{"n_layer": 23, "parallel_block": true, "schedule": "cos"}
Each number is 500 + 25 x the weight over its row's rms, rounded and kept within 0 to 999. Layers, rows and columns count from 0. Numbers have three digits each. The size before them is the row's rms in percent of the matrix's.

# layer 20 attention output (transposed), 128x128, rms 0.183, rows 32-74, columns 0-63
092:505525499533467502491489475504508485465516462505494535479489482500517465503522484535523495517485513480496484495504449520506528540483509494484513523487481528492474497540471429516485459506480534
093:509522471521502535541488481493477508474462539486479496503494514494484510515496472489475506515484532495483514492461505533498547509484499482508542466518496530525500479503506472511470496531500503
089:510531469527508511477495477498507480522516502534503461555541494532461482522483514519492517507537550495504555495489499466482506507442502494485497538491503529483494494507514489497484503490497486
089:495492473479452476457496455498487547455472491464498490459466516482481517513478474519491460484516501496472523499498479513523510512510529464490516471491522506506515514500511518494482492502503476
089:518509518480506523507498532515525441496579476505498472501455491463522547465505484487509452520524525485519506476522533505489511493524520500532525465496527530512443459527525490526504505482509520
101:511508496500562554490503474484495536478543507455507501468479500515480504516491504499530483439510473527502485541490505459474499524524473487499525498526527505498477474532517464482497498513503472
088:529492466533502522471492495543492492480494485474501526505515500466488510514519432520568489504504483494514504561483477523446469506498480469467535491527484501472485469518494526499510527497477509
096:514519496516503508499472521526563488448523542491513490527447518481511492496495521489491484534500497517511499514510513508513543513455524446503501503515508489506542492519492504501517485494473551
080:471480477483542477493478493540510532497512546501520457492527548479506495511530484477470457444431483535525494516516497530535474495541514499506476545506544484497516479476503515530477537506494498
094:506497469496473458552491476452499503507520471465505483458476500573487483510492501491505507504513509498486479481468517508469517514490506513508475481500501482517470508498517478481480510514481514
094:455550500492487503452527457497487521523508512487505498476490460489499499499507511492529487574509497478487512488481501499503502502469435532499507493496510498499513521484480519479514474536499481
091:455484518450536499493494504532474494463524531523434520468510507500501518479528489484496563574504513524519484501466515504459536505514460486508492525522493502495482469504479515514463519506490496
087:474501501470477540480468497502506519512489423496472491503513508473506507526511459494543543477528463490509489523448538485485479487514508469547484504518494514521504520498505494538482501525504486
075:476466500495494490525468492565524508500556479523508518471495487503508522507531519473495498526473527505499513488495497483525470492481516491482497475567554497542514487505486535446520567479531509
090:491483518521471541464475527468498495502482550505506512472486493528474507439471507440553465504497501463494524487480498507535517496458467517544478486474498528478506495526497549497492486487488460
095:509472509534518474536494513475465486503494490535493461462487519493491484521480500480466465454512470459499498559470488492471501515482512519513516543479536513527503583526476442527477466484472508
087:452522500452501459528495509529497488509458468517493519476537511512516486441514476518537532501510468503459535471501493540486501497513499527483483535512517499538521530476534524535514478491512525
094:472486554496515507493489520508490452512443485541499487448496501482447526492515492534499471443507514530497473529463505541497522491515502506550517504514487496510524502527529501504512462510529490
096:462477497507488476468494512489518477521507484486444476475460481495477518558530494489504491507475543460498544510526494555496470488510521498537485503453516540504506523481536525491526518514509558
095:506512493485517507477479529520477526509537536486510505503490532492492467523453496474498528497469488512487498495518518498532531453487491535482541495522497473513506489481544475481480503524483507
092:495537530516472491491546544427490533486519545478463471511477545497538526485507510502519485444511517513501517475526485491468521523535479520495507508456455518470501501518525528527499501537514505
101:546485517503522488491491499491547521498487495508468542465520502483454496534518517479533456464474522480547515491516451467497507549492511481438496491553476493503504526505519518533525458504512557
091:535509529497495512494513511501513529495546506486500481513480494524513548553544474516460522574485521482493483531474491522506457506449475509508460540502476538449477553521508512493527442499526499
081:511490496462498496475484471512478454472498466505483504535473555508534493501521503503513487503473498521472504438504487517463540458496458518482527549527492515472501527505530477487514534497525528
088:481499482486482504517457532482555512498487440493507494530495494519479554457487496520510504508449497487480532502488517477484514536495531536500464503482517501508512522517494541501517539485467492
085:475509508502514537541462535555474487524497506541519501504491515471493525463516482527539457538497488505523466474471513499500459508478501501438474508489535516529522506544474499489527503512502485
097:474527510505492507487517517474485515500505490484484540506503460493520515485513476493488494448503545517527507494460505504500492463467530534490519507494524492492490494467510472453532512488544507
085:501522523438516505459501539515459488500507491534519522485537477506540514506500502518483500435523554540505559551498454506511511471485521476462500495510513524485522511487509485493493483488547502
089:539505504528537527449447506471494512512505471504521507492480489512542508525482494482518497580511494486446510498515514497509514522549503494513433552489500493524495512448506531466487490529509494
095:458507518469539468485490499501481504511524463515480491529531505527532494519489494477493540467481497451519512535504514480535527498499499492495528516508453489491491463526519483501513484447510500
086:527488487467482531542545500516520471463512473467511515516529495482483507554476524502505519579500515525491448503511502549479483521472494475510510510491525577506479493486517531480473486492531475
087:504482512513452515517483481497509503498504493511498471469513515505480514531535499545541489560481535542504524490530473477467504455494517516506530488458474459504455504508548571503498501460515506
108:503473473529498498497519492521504505510532533495554503511482531482478457498447490530540525482498488571502504463443485502500489541491540529507549501500519508489503514485507500509502530476485473
097:500507514472509482484454443522503455483527496531510553513498499524522492523482519503512503486508487505500464492482493507487489543507492490499506463499476490532476524491525491523529493532554481
114:518471508492493500486486525494470506485482458527491544482537468460434494536487483446486521474520454507443506501517530480486486507510532531508523530483472525454512487532527475490519466504503493
102:496519485508512471522501497517488496489511464459515473498504470455525496495506530453475506537531505517469512464470517506551489527532509504515469476478498467490508502524487451502460535566541458
120:501503527521512509460496474497539493497478512489482497482480466531521502507497484501512522497522527489487492541502473515488512483464510451473548499486501507460501474505506500444449475462522540
111:487517500503508502474459484494514524488510530484512490479498524472526473496507516486494450466524500474470482513536471521478497501525539490496419509489445517508507513446478494463467505501483507
101:479523514516499521483519476482511506533506527517527518541462512497520488526517443502515485494498497489513513458518529513494493482520483512498480546545510502473501454489521486491512506509549469
112:497483469528494469477467457505468519490497498476516496462463449476522492544486507488455490553502471561489485509452501516495495513483499438556475490502509490483463487486516488504486473510480463
099:497506481505498464470478519513480507510445529496524490498461489490477480507490480514485510515501478470443510467446492486449492512472510457496513481519528519535486516489512499493443509494493533
098:499556557478459529517526523521464498531540495483504459499525555491507548534502498453489548533504520495479495526518499512518488506530484517513520543481472520497522495529496525506527486546518535
118:491483510480454485524471507501503467492515482507487515489489533500488474519473540492530487523538491518523449460490499510511475496526496512463505504493456515504507444484480478492494522523479489
# layer 20 attention value, 128x128, rms 0.195, rows 33-75, columns 0-63
105:511506465526528476535493507514450473430495472518530500491509515545556517492507551486487496528510518455527525470512477504514477492447547517522476484501503514492477545525487518503477472543510519
096:536546488464510503512525510500482481516487520509500515517483517501466536482483512505485516505523555525530507483521457564495526500499507464520495515500463535496467470480458490507477495470483511
098:508486516501494463494505483463515503518483531504501460508515444522519513499522529488495477447528536531492513527507550501504460471502501501512474488492510457458476510494469489514525467499513490
093:479472519481474470538528493481508479506524503520543498512472492509479540504494538472520502486476493505465509483523507496515488468495488524510523510506580553502471498518541511484453458492471524
113:496507536485430512515527483474487499539512485487537466539498515501517489456474486480473530484486520509511521510493509465483473483507475496440523499479436505470492508514517516525558481471500482
100:510464525441481498467513507489526494489482518552536505525529508480519503502496516488530501476531514513450512490508483531498538504490503496498457513519531496512512498554506510433514485515510475
101:485561473479553473505537491485552477464506551513502489506465569464467489475500516515505491481514507536470512487520509478493487501465517472447500489509496501521497529520510493513463556522473530
087:521508456566522517456472527490489480503500503476473475511534503471516518507529508515460491491479523494536478496505492472501487533533500500530480527503514567518526455531457515464475524519498528
106:467520446496528490523488528483454507477488494479463496499506504512474488500485487525501491527494511453514489540469478514520527463496519511506532501513487494503477472440494495522490498485517500
108:523527465502501491487492493533485509484477503477488546474462499507496511538482518545499494584502482499499514484479492553481489498518503473499498472515508481442506522518509491536522485505504526
103:505491517518517494457489479487505494467491407503521558506464458536486500468495507492531525555492513534534469523513502494464518494492528498506458464526506506503506540468498508468484496563525522
092:449486473463484443462460528524503504501506496540538494481493525478500467471472519475507518506474510488488498490521497480482495488486489489524507492507481534462491439482507539514519464541518503
085:501526475477537490505492494507491491514522484510500504517478465498533506486494493499553490525506523509524446483488507504494484483564516488517531542518499540500490465538526509503493474526490509
094:513495481496465496517503551517471467489520522504515497473493480504475482505518519494545502487521510466550487448510508521521510546452505509487482529483509507498503595523504485520520552504462532
104:479485536469467474494474510466540528524493523441492475446500481514494509511483503479508541480449510475492509533561486471484467536488518539506500538474498487553498500487478486504505502513503534
093:511554466505509512508497496478493517450466449505473494474529535510480480498499480449526513520480458518517450516471441505512539530514470514522490505510503474488507456531529504525496506490537463
106:507498531498500468513483488521495497494486507483501475463512509534537484458502514504486510466507494451441498494482490451480535518519500468488508501500514512489462505471504493479478488496526518
103:511524475503484489467499517519501480506470506449491441476468510560485504524511553497535542541473523528517503513511495512488507483501486481510526526487553461524484479497520510527459454521482522
101:436481475512488527497500518536482473523527471561489498503496458487470482522452496530511479479490542510479520517481473473518508519470510482498480476480486556474479484475489500480546505508516557
088:494504492520454467532526523443503488477510489474520515508546509521498487473520459562490509475497480512469519504482479504474480488451466506475514479466561492480530493464466553498474529518504543
103:492504492458469496464475507489516522523479495492522535530506499506494515501526509480523504438501459518515511479479514467491483495522494502504494490449531511538461478548466513458469515503514484
100:495500490489521517479504485486501507511466506455518508517503500500508557525505499489457498540494540525508482497506479544499475539519495534477467505523484513469487475469448519472543531512485492
087:500482508489456504500465476472538496500531511512471545502506504481490522516480495535523538463506516533471518489529471492463496514532516548491548509508464477570513527480519518477514477493501476
097:490484508502554450471533496458510492478487463482497522508506498453471449529489469506546508520488508502518535499498455489462496534481510494548516505513484507512450512473502491495508555487466474
089:581524440499516515494489499471501503478499505483487516475457497436509522477459520492531474566483481512497462526519461510469501545531493499522484487474495521496494533529514483513457509471495488
107:487507500485486493509486517490489542526539472506502461531487481508528500518462465461506508488474516493485506478521553490470514477512526515440513493487538485483518477489509502511527473507500493
095:458522499489501497498532508549487463505508490530457504544543519508529506491523550515508542515520509521465490469473502494478478459486517486451482533505478522504488486500496523526517444486484542
103:495471494488522480475511485533517478447465535519481520520491529503498527519506535485531505511467521504540482491493456541533503505498480486518469538501499494516547570477506476516531465528506521
110:441499527493467516474489520501487518542537494498462502476501474505484511440500457497500503443452502498478539480531491496457507540475510488484500509513510506435466440487532512519541516501525514
090:490491519480520465507498508544503442479498489487523464502475500517529523486530519549504548498537494474490473538476493521515507493541493521524536449507486546473544466485523489474493478472506508
099:525500490506543483483511543503514498491419525518486511488543511480503561505451436468483477518486489526523549495501490506469538429506501494538532522496502539526540547486474526484466508488525504
102:524542504496507467487488475491486499498505498533491477457489495504505514531546492498509503485486480480496515501520506549497501444552475481509462491534524490495477503480514471444522461464473542
087:546480535480470523536524515520465503498510522503484488502495544500539515495485477447482487477480532528489472515535473511504517500506482511459480544493564522504474499479491485503498535471483533
106:461461517469504486423482492490486496478472519498465477488487533517509504497464491509538509493488486478485514527531539478479506518477521476494510485490497471484480499499487516506493543500446501
102:486497516468523526446476502494517530521489533519513489512516531540517470509499541509541480525518517535492496435514483468504511503476461502535481522511470503499506547507515493493500560526500558
114:498538457490530504489439527493505519521541519504471485533488507470461485489506507534491502475468518493530518507507498481533496532491512530498501497500483485525524497477500480520520498514486476
103:503438505499493545515504475510501495517482443529478471510504521522480494459492508471489522476485520482522478557512521492563481466481503522497538513490537513503451510498465488553512529496515495
091:497500472490475454506500525486506486504510478506514515465436481481491493498552520490476506490449488539535509542497537473502508459510503478482479510521471533518515501504474489493519527480487492
110:486512523474450514500467536500542536514513520527512483528456518467472524489499506460570498524475476517486485453535523479509482552509491516517525508523494483476493522500533503519476487493461499
094:472517536506529545529491488515475485538530484547485483521524497519492490479519502474469490504495492466522501452550463490505477492534522524490525496452502491465512503519532537480532505522439514
090:514483451505517504523513515529519512497484504516484501523452517467529499477508485538453472509503504490550523475481526498479490505479474485470474489480471505527477487537515522490530519487502533
108:516551485503492514467488534510519509533510553505480541494478478505546507504465508479487523503494548480476492491482510538506495558478518486480488488513522512456470497502481495516496483507534489
116:493517484516453526519542466498487416500511549529512496497531539469508520519502488518507477493497511480459468520525529484528478496478500507535523491491468474499521506515479496519499472453492501
# layer 20 attention query, 128x128, rms 0.165, rows 64-127, columns 0-63
072:517490520516513488525479517506468505488517516459489514544489482496460516489496496494506525543475531525459494481559471497480535500538509468487491508527535508538504496525526540510503495488516521
067:501482510499476481525535518493453517439481482488485499513550513477516525499462538503470523504487516482499514500511540477469464497468462507506509523513470465498475501477472494522481537520457511
074:487504462475522554513437483496543502510505505553487473470454478505502520508503509501532480501494486516490476507475511559462484524470489506529513458527519509505499469513505523505490504481517528
076:510529505492463499520482500500463517523489516503480488473495523513543474488471449489491491511475511472499508468505482473523473519471507502498491519493480490474496506522487543473530525455529507
085:461501519493517529505479466520524519517532486568515533497492499497532481548531475472485460522535527558518479509475460493530512477496504495516500453481511527518507529545510514514527508466483516
069:511474541501471499495513482473473495485511484418524506456477513485478510520529518521508478507509528529513504471498509540508508546485485476484461508475500469532481523485470550530482494497461498
085:509554466500489534487488496495556481519453500517453506510430482508540492538515469511508535493507483509520524495477517497512514489513529491492513513526504519554478486473507446485513514480504513
083:511509500479523531484520473543544520516497479469541549509469515525528518506452489468485483525498535551495519502495496512522525482496528518475478516498493519490484524520538485532506536444546546
079:493525531493474508505509523498501485475497536454553531495444517529471509497508567488498486487492501500457489495469498507494512459520518488456524454473519458482492498501495487501469525502494483
086:507564495492504522473529474534458505488510473474517459444505524512529508510488506488482477497545493510466492509431566515497529496476489483512472486499507504462499517480450518524463472503531458
088:497533521502507494492487544502496527527484502466490513474505474509519489502517491472518476522489484534502439473470551503477539508490499465494482511497508478500505463450507540510482491487499507
069:512501511544489512501574516454513514432545462464490548514536425475509481527484499470513504498464497528509503528465505462480484532508494517533457477527444533525499448473495522514487508521475458
072:459464500467506527475495467499541477534471477464486486523549509495523462537500509503464512506463546534535517521511444526495491547463528509533549509483479511523502482517510500502498511511504470
094:532491489521490507482515507523501478492515494520524548500553492512497508486496462489494541464531514492475538491511521488500483528503495497509477541535492516498485512503512480475497510504538501
089:512450482502505466493523454539493493490492507529525530466533483490515558528484469471494474505474507508527519506483508467508512490497448460504471482498527513483510523555537533523480517516553523
096:531454502531537507529526466517476497500473509507526510478560487504485491504497504498460462550479501514509513531491471475515476480491481499514489538513486532500504498534500489474452505453523509
086:516518513500530528465486463483477505509517471519524509448489497516476519522482520496474507487494502554492526527483503499498532499507510484521461531495485466525478523527526454494446541478522490
109:516507479534494505493457533520497461490470491516513501509539457479488491527496467483471498454518512514476482482470517480473503516502500507538503494519490505497551415471483501469513523485502522
106:538522472512468485514504502535528541482511558494493516493481519550534493499510480477492561466450480456514474472499507484486579451464495541526514518529491470500514504503499495528514474483548470
093:515509492533533532524508562464527505482482534509514489563478521505484467498508477446488465516517451469515501472476488517526494510512531465505485537459512504521528512485484533496538533484448521
098:468493504477518539517502487482511513459506485514538530506487484532466490498552503510545465466521485523565528531516531509523507476512446472470494508523503514502486490496508492509484544515483463
100:503495485484490494504534478525483494462459531478461579479538512477464510518471508507507538470497486490538508478487503525506496546463494513514516519490484552486472549536503487489511488489493475
082:486435507474527473480477520503502492485528500500497472459442491482478488552522544482553467516448508523538527500513518510531497486458477506522517522532474494449502462497537466510505518495511535
099:502510505492515573505528486522460505515503541530525491514541548456491438490536507516505498505482514506528481509486509536481500545494489526515524494484482528528538479496469493489482518510435456
091:552485480519481491509562479496535540461467478497501516494515511501528499444507529513488516512477473468558520500501532501479516497491526480454498513512519503546515504501486467495463528490498500
106:469491487500551473537491485525489510458497499471534519485506478505521543489493498482491484512498491490531520492469501506501503523453456512499533554450501493484461499502491499526542501496498509
092:498519525484494509480514440494534550524526534515523507561442490508460524476504498526525529500502519449519480547477492470506500484481549461501526536548473463491507524497500474496494498483480499
098:518474477493489535527497501539540531515547491494503474502447541501526464484496495516504496480546475505506499439527489545490513451538558526522500511464495481495497526475504511471543508507498506
110:573516519512493498497506538497491518499488539471488488483511490536494471508492543493500500517476506459464494506430514494474480506536494476509482486520532492482501514512501491435441529465473476
090:518483525533524506506526477476542460538539516511501541421495493529526522483534530509493511485471442518493524527512541523509497462519461451495475514497503486542517508469503492468496509459507532
095:512478499502494495492464499516497484540504507500519515537494504469498505492476488541465558474541467531482454468438524482490505518508544486505511486460509467500494517515473491493475471508514458
094:450509493511508497513484519501514509540448535486524508478533487520498504493512574492529492515493494530488476472479546468491504481516514510513504509472478493507495560471472510557485494499535510
093:498512504522491480515471481494494511484501507509520520477525513539490502564491505490497504506512516507490511506533477534495489515479532493550539501492487511504527485480502510463491504508546489
097:463474520521519476518483512523499537530534508517522518475464495479487493495506507478502474530483527541494486444515473484488488526469558485505480527494548502508505464499499463493487522483525454
086:482446537550539523488538418487481501519502525474537505504506509503483506471508518477479552515551498511495513466543460516494494473470481518480493544514488479467496419468489506473481464527512511
096:524511457549496507484512490507500490481490447493534544482431489501522512481483458489514506451502511531464493500498525481492490513492488502505484530518498435491473469471500508517507507454474521
097:522505508499541549468470564551457522507483488477481516486482502496479517495520509494502474513503487533508457510473486488487500512515489472519551501478503524494462495491462544534477504480507496
086:495500518495507479489516495495434497463530515471540517511472522495509526526509545547502493512456520463513518532512469467530478500512512471537448487490488444489487521520540516493504512509476475
090:532494514433530475459485523497502505519524520497532498499496505526540501511476507470495527508520498468492521490509514494477486460484528554495522540521477518457512513494480538507519483502480460
099:482468521515469492468456489480501508532499508485513534528489497529502476454487499466541542473537503511468502530467512493499522541510520492519482535538507530531491463477514497554445502484537473
095:490481507499543537537503536504527534512490495506495505510491503500468536512479560479471513465506495463532463523538539529500449490495505546505426535504496526507535520458497482500494515476484482
103:453489513454562528491482530506499501496524503484468505502550484512484530484543511474508463471507449546540502514527496533480499484508505472474484529493477528547489520545511539503469525534486542
104:443520486533543450528515491479491456483491504488510481526495505479512475508526456516533495530491517467496548529515478504489487477522507509511518501498552492524440521483518504439499474541539475
085:498479491515470511494494499479495479511536545455528475432477469500533545516498490503534532501496497519504456506458482500499462521524502475453466515483523530492491512521512452563530503455525494
097:505485523515494512541497535477492542499493449475477517506483512459504504493512491496474463514486529476478514469495486500472429512484510506440487494519493516543492486473513519457551453503538509
104:503482547476484506501510500471529507481453504491489502513502552491505526481504528517554535475493494498509473469487504496449499489509476465536478476475483500475493500521558526454530493492499487
104:475506498501512496503509487484458491502502470490526521508484503506470462495509518495490545495505498537519503534489484477515477509544483512516515541494513527493461523517472518487535520514466524
110:521516512523520474529518578483498523467474506480524458510458493533538441515522533501500502460526521522505464493512452490563483485501528505494539526496497516482531515544473460543494476478516500
091:525506495527513498499527526513500507487498462505493480528512502494497461474513473488472508486473518475476465507500455534485524533514526519495452536469500495463502487456494490491469501466519519
111:498482569475463517502521536515462523467480515526493507481507507463536494544476510516521559512503508493496481475542485513519504452523455511488514490513511470482503491486527459480526467483502496
102:482528534497469532523502542480513481507545523497513489503485451471469500494512500499489528539483481520475487492517464469483474461487499500542511525495461497484453491473494518514536532496510519
104:469482475492513476472559461522443507538462534522504478519494487488490513509498497483509499454520501489522507572489510482509505510453503511516468503497499523535488462491549513509547507528446483
107:452513507503422483543521490457514504467498487522496548525551513479515513516483502470533499509520509513535480505486535475521507511462520516526456517534546521511518444509520493470509486502511480
105:469506497510471517490523511494449532510521542494453489456479507535511501435440487487503479495528490516532496501506539473489502504540535438488509482493513488532495505517490528524453491554538496
107:513487468511520486505524491482486491492486532443503530484537484531495487489504492529486509487452533542463526483487504485502477531462476538491514537486458491508543527530501486471498520484459554
095:510498532469556507494518532490474496514561466507512532533514478495509481525538524479500487469462544538480507515468508493497501469475502502516482475532481480521532491479459504508516470504480478
107:492500516518494472532517538497478484499504509450535497488507508499470503459473467558526467510540453484505455516534487531484534538493467499559489462501482510530553509507496489547494501505502515
096:491562545484499478497524496541506483507493542501490449517483490465428491520524514496514518492556477518497490504476507500516546490510456513548545558460480523549488480513498515516499490510482495
099:525499512535522460523499495516487500475505508560529498522541515513499510550531484493466478504459515468478490492511538492497458486495458497522483523540537496500532500488499506484497485521477477
102:519503509453473535526504494462453491505517533468510515492480523493441498545484491501450457502537472520527474503492496479478503494481444525487498535496478536505506523505501534505529467439498490
104:488520478511497514470483509490499483507505461544531516474445496514476464519537524524525475486471552553484494494474503500505491511506501500496484497519442546516513550502474498509478515514532509
102:528476506501450475480494507511491477508522519480484481508522508497457516502480488510487534541482479458489482492492437465546485496520462516520502519504478486447484514521551491550503462500490447
096:507514487444487469508507488492509511440508517514500497468479475491468486511543509507462549530460481442486511523479490447487502505488499494476499526525481445500490528502491516494514493505472537
101:488513499486485475488511472495500535534495547492509487510495456560484472492479484493450512486502481539515497518502471507493517508434485512534467469503532480505520519491535487491476545447537523
# layer 20 attention key, 128x128, rms 0.173, rows 64-127, columns 0-63
071:509459494519512538512479492514490498486447499494499521529501542497526496499494485518500509509534484507543494534479486534523503544533481482500500511510512484539474463464463514483505476472489481
062:505492507569446500482491488496518504497497515505510491535502439476441495489560506504498488487490502506507508503526521520512475524497489538534474515531550544517511529495488511539533515464478504
065:469489494478459515472497533534475518496470501507506548519475518477503483543542481498507508499519490501540495465518447483475513532489535492522461508505530548529475493518495454519446494445475558
070:501484491533517516518484527517484471462522507469479533492465518498516507522491507518490560488505489514520494512498488525518470491475455494472495480500555542555470523513509541502485495457494521
072:508536470553519519520513489487494496465534481502501517499482529557551505496460507530562482479491497527513477496486520462483507467483474441442488475507511515500512479453494538513507471507533512
065:534498470505514502562514493511480530499531498509524487489493475480508448455504490502513503523539511479537465506475539480515488457515517498528505490509519487559451486499491476499503542528497520
078:462450445483507510493478557483544525506484532473478507511534513455510502484478522503536528472440487487520516521502466491521514496511482492486473543501497470463444501521492541517522485516498494
072:483506505492533519515486536465499491512529557485512478510534493518519498478508500497539479529497527491488511500471487465516494476517484479481534606525524531519514482512506520439503454538462512
081:481532507519483484450510499457449494495504479477482499442484436513467505491536503500511460508480503523504481526520449468508531492429462511477481525543478472512523494510509487522483492539531486
076:529506485498500480506489526494522503490528500444481513510532521486484470506500526430494485529555489474504526461539466507504482495500498529523475527529508512470514498512500514517507509510425498
089:516503527454506522449492470508508534479444482496535537478494498511509452486506509505439506515446522468468515494510513487502511501535478500541508533504479499494514514490493515477485491504486523
076:534521491508506469504451463466508520525548478512532504496495494494549473533493469458465474491464494462502490510484436491484456451545508472548522517492520515508503500484481484475487497531520497
085:523510508497495487501518474459481484535516463489504495489482474501563525470468488491491458472462503493466475516491510478501533486471484504479473496492481473510501525483468542503539462530556497
094:504530505476510472508527477501503543509491470496558465518462502479505543493461459540460491503541510514479494470485483473451526490542491476523507480521485469540531509501534524450501463518483465
099:538524515549527514510466467509504530506516491492498459533535491460494521531429512449439495518535489495455517461490498502499541477551535517532523521504487456532527514476495521525502471505517483
100:446508535514537530491496507487491497511407561510471527531475492486482528519524512523535484489531505536466488496497503522487495528511521540462495532533516536515499484484514475509528508488542471
112:519526518505463502526481466503474544494540464497502478529498485483488522480506474449473495513523517523519497518518488522511541467493474515511497491518482531490511550497508516505510498479455503
101:481534490474508472499534469487467536462540475479547472506490497526526511535458494494444526467430491534495510514482500479474490523501495446507477503447506461472476487495516544473451501488490465
108:503499479518507499483497450549531544542461517521448485490459476510483517477492513463472476487525493523495515479526534492479497564516471482516504532525473477523498476495521530483488483465514477
088:532489513511480531502522510511520558522494492486509509494509491511496494518484494467505546505464478533503518508490465474482488471578470483460540549534510480490495528487434445514505500472525463
090:507556553508446488455474465491461448478558535506521453453541477516513512462492489484536474490531454517535520493479456474501466492492486495472499502500503510500475448533523538457476498500476542
103:467488490501522493507497515478500512469471484503492512522552485486474514496523486559483480467479544486495524511492534519472475491516564517534544501527521496546493528511498470482492496512516505
090:484507536562480486502514450499469434520486469494512521523491501479475514505517552504488518491484525504501536496525447502497453510495509477540515533497498484492485466526499484487462471521484513
095:504561491503481482489492467495489457496447517513511513500547513464517485472499524457475468466516518511529534535502540495512516533492483505515478538480498506512513488514482487533508517504481497
085:487529511506506490497480501476525513493479517535526457461483512497506450460514526501457463517491466540501507491508508504454503512466505483475524525522516512523501473497471497488497539490480449
107:402468492514527480541516463462490492488505514502555511498523518513541546481484504471456527532458507514508474500477501491510483514497508503516489487510513481519460513523507515507525483501502510
092:460517510464497512527527502543500512508552548479499459526495525497497513518466513499487522469552513517478431506481473502481478511467516505511464545509500472465465519505502477486522498427507511
104:522476498521509544488501521527521477495476517482473472484465502500519460454447479518506512451485525512526533525512481499546509431508530486503489503505510504501478516567495498546561504474543508
104:563497492488532502507449511516522499517516511495479537514539525502456500552522528465492484524486499468456499486514525519461486490575555497498467515465492506474532470518497514501493488483490472
083:501509495515488513498535506485495581514523497531555498499520492490496487468487477498517495528523529529496515486475476528488480487535480494497493507522497495474467498450497498459470493472491547
095:522495474455480486529484515530487504522500493489496502501532513465493452529509501535524535512511491509511465517479514548506512471499492501544468485477511478447495540506487458519472518513507477
100:527521506509490516504501503546498496499477492484498532515486494448513503461544504499475449548477498472454485509489507493501479528505503479505516494501507485519489537479484473512477496526459466
093:439491509499495486512519494533437533527485453484499513477466478507465459536506545544504507534541522541480515530536515476517493527469504490469492417472490459473476479503496470496537495551526520
099:466488501534474500486522492540491506514491481448545515492508537479497526494523486543474479502496502499506547486516499527431465528486493497531470541469526481547488454499491446538461490474493488
092:506461474539529511494492508487520481497484500471523503479496555447538481462506514511550487531511523505526491520507428525551475507497473516476472548496493487494491475512490498496525488501529491
096:477509485470487507515522516483490521519520508531502522540499473514529505487478506512487508495506452528497512552494455498451511496463517510525542482517504509512444508549496488478488462479528465
094:524482487485522494459466490515478503500498443517512523487526505497560496505478516497494520500499496422466500542508488505512482465508465481550504484536502520511504509569517510488470503516531483
089:489489518496509468549528505500516492508512542458498490514510532524423536494538497527496454469464494464503511492490469533532485519532479492500507519525506510518493550498529541505553465499498493
092:526462474481552506498483475500485543504503524540457471504458498475545512471486504510523493502498513479473511472496514490505494486462484495512490549516485531506512469464458504490494453470496510
099:535451464501510525500475508480502510527513491473550504530505483505555487480504498502503513513513483486498482570522494503528453503516504492521460500505484505546512472492494522485479506457524496
096:488462545523524520506522483522453509490514503502543515495465455510451480520458525481536533508514482510445514531505470481492511532478526514505483512548520482456500482481484479521474487478513505
102:502508515497489488496475476471491466470478484530572466469506507494488490459488500477526455490459502509546557469510532493506490484480459472469502466527482500506502530521505500489512522516478574
104:511509536475462498526483515499523448516526516498559501480447466527484516441506484520524499547504487504455519448455504519498526492503482518470500541482517503519459493490513490505485487529496486
086:438483479496528472518491493527527531538483501525533470495541505478511497471500454494540560509487500534499521495461527464503450487471501465502516509523528528462494488499532471513511471487469470
096:487498502509493488493509517477483489512475503499459550496424494485510475521475468498508476514509478484490546514516492499536475480532506474485519549496471547535520524532469536530496503484522476
098:503476509487508473487508526476485555471471512488508541528490474505474502545499475503498484479500500538481454504439496492495454494511486503465476512508474494503475486519486473478483556495495511
093:452467502480480507458539481490536482491484477498526492477510500474492495511516535515506511473515500479487485484510502515476526495476462519508467513469527529521501530564518538508536495495494488
101:474505480512517463463495512506469491530473490495510527505474486583487541493514510530474526477500537460555474454518509507525488463486506477482483506507514501468503485468514475547521491526519504
098:528517480492456505466520534513553468529482492470503526509472495540511469495512476497515522513503511455474470510518457486481539522535490513471491516532526487484481502493491493483508494493484458
098:487498512520499483458490512522475511524461533510488509505492494501517490546509537495483485476533513537512487457517505518535538516551492491519506526468467527507507485485503490544501470482482469
090:496467490487474510484564484526482499515482476515495501530470518536507514506510524461497475504491503469509509488468508522468545501470472529543450523513492492484459509531556501489511489538457489
105:480455516483477478504471483499504496523521519503497541482520492499495571515559480491503526529488494522503506515476505494564474539513541441455503520509539511566512512543492482504520512485508541
103:488408517524491466475508499523495529514484495473524511534507468526521527480519506494514511534506493500493494509469510484507489511510490494511512508452520492509511491501496500460472510447478540
100:508485510477498503570476511488472500468524499521506473538520524450512457443489540512501527508499492526507478508452524460499503507546489469455515500510500482500511526501509472510486472524520531
105:534494515475488526504545442507485488515484483485486497513511483528495533482513495509490453541457554545533480485497539505477520511466480518477473494492437534513556471518520543494511499506501444
096:510511477494531504473515505487441502529526485515525473442495437499560523503480476505508465485506498502551547521483487497512479505494472493505519541526528493535531490421481471514504503477514465
100:526518535499495450489491476512486491528508509506517492518525494500503470478489493534507568500494464509516487475481471516467509538520505475486512484489511482485562504509550521551493511532549444
097:507487524492514498471459503471521497505489526487553496521514518471489509528503521500505509483508531483574522501469527467497492494483481494507498494481481457520445514526517520513537476529488499
089:512484489504505518471475479544489465536532490523497479482511481488447508475502519474528473492482476495490503464473500508500481518528480521500460470533477480513444453524432503511490498480545480
098:463478502488544516512527472463421521446465532485486532508500532502464501487477526493483501497490512513546460484493492491526509495493504520536510467542467537492501476539513483541523534486514500
104:509526469510455483449492479493518452468542459535480525524472503476462503518533527492481501496485558535512493505485504466454481504470471512506463488501523536542512536515522472495495533506494496
100:419508499508547494506477497499453483509503485500468512471524512512464486478496506496457535489511502510498473464528535486492515496524508521515457503541474517473478497478514490497500439478506491
096:491482492479516479486531528500497480516511493497476501480506502493474489476525505487496460486488528483503517485529510472496497526494490503508477490507484487533486507504491546490483506507416506
101:504497528491467535552512514497486496511484513482438514487553525504513512475501537544499543519537521492472476458521452484514506497464509487478468500517495496523524459477534499464525521447494501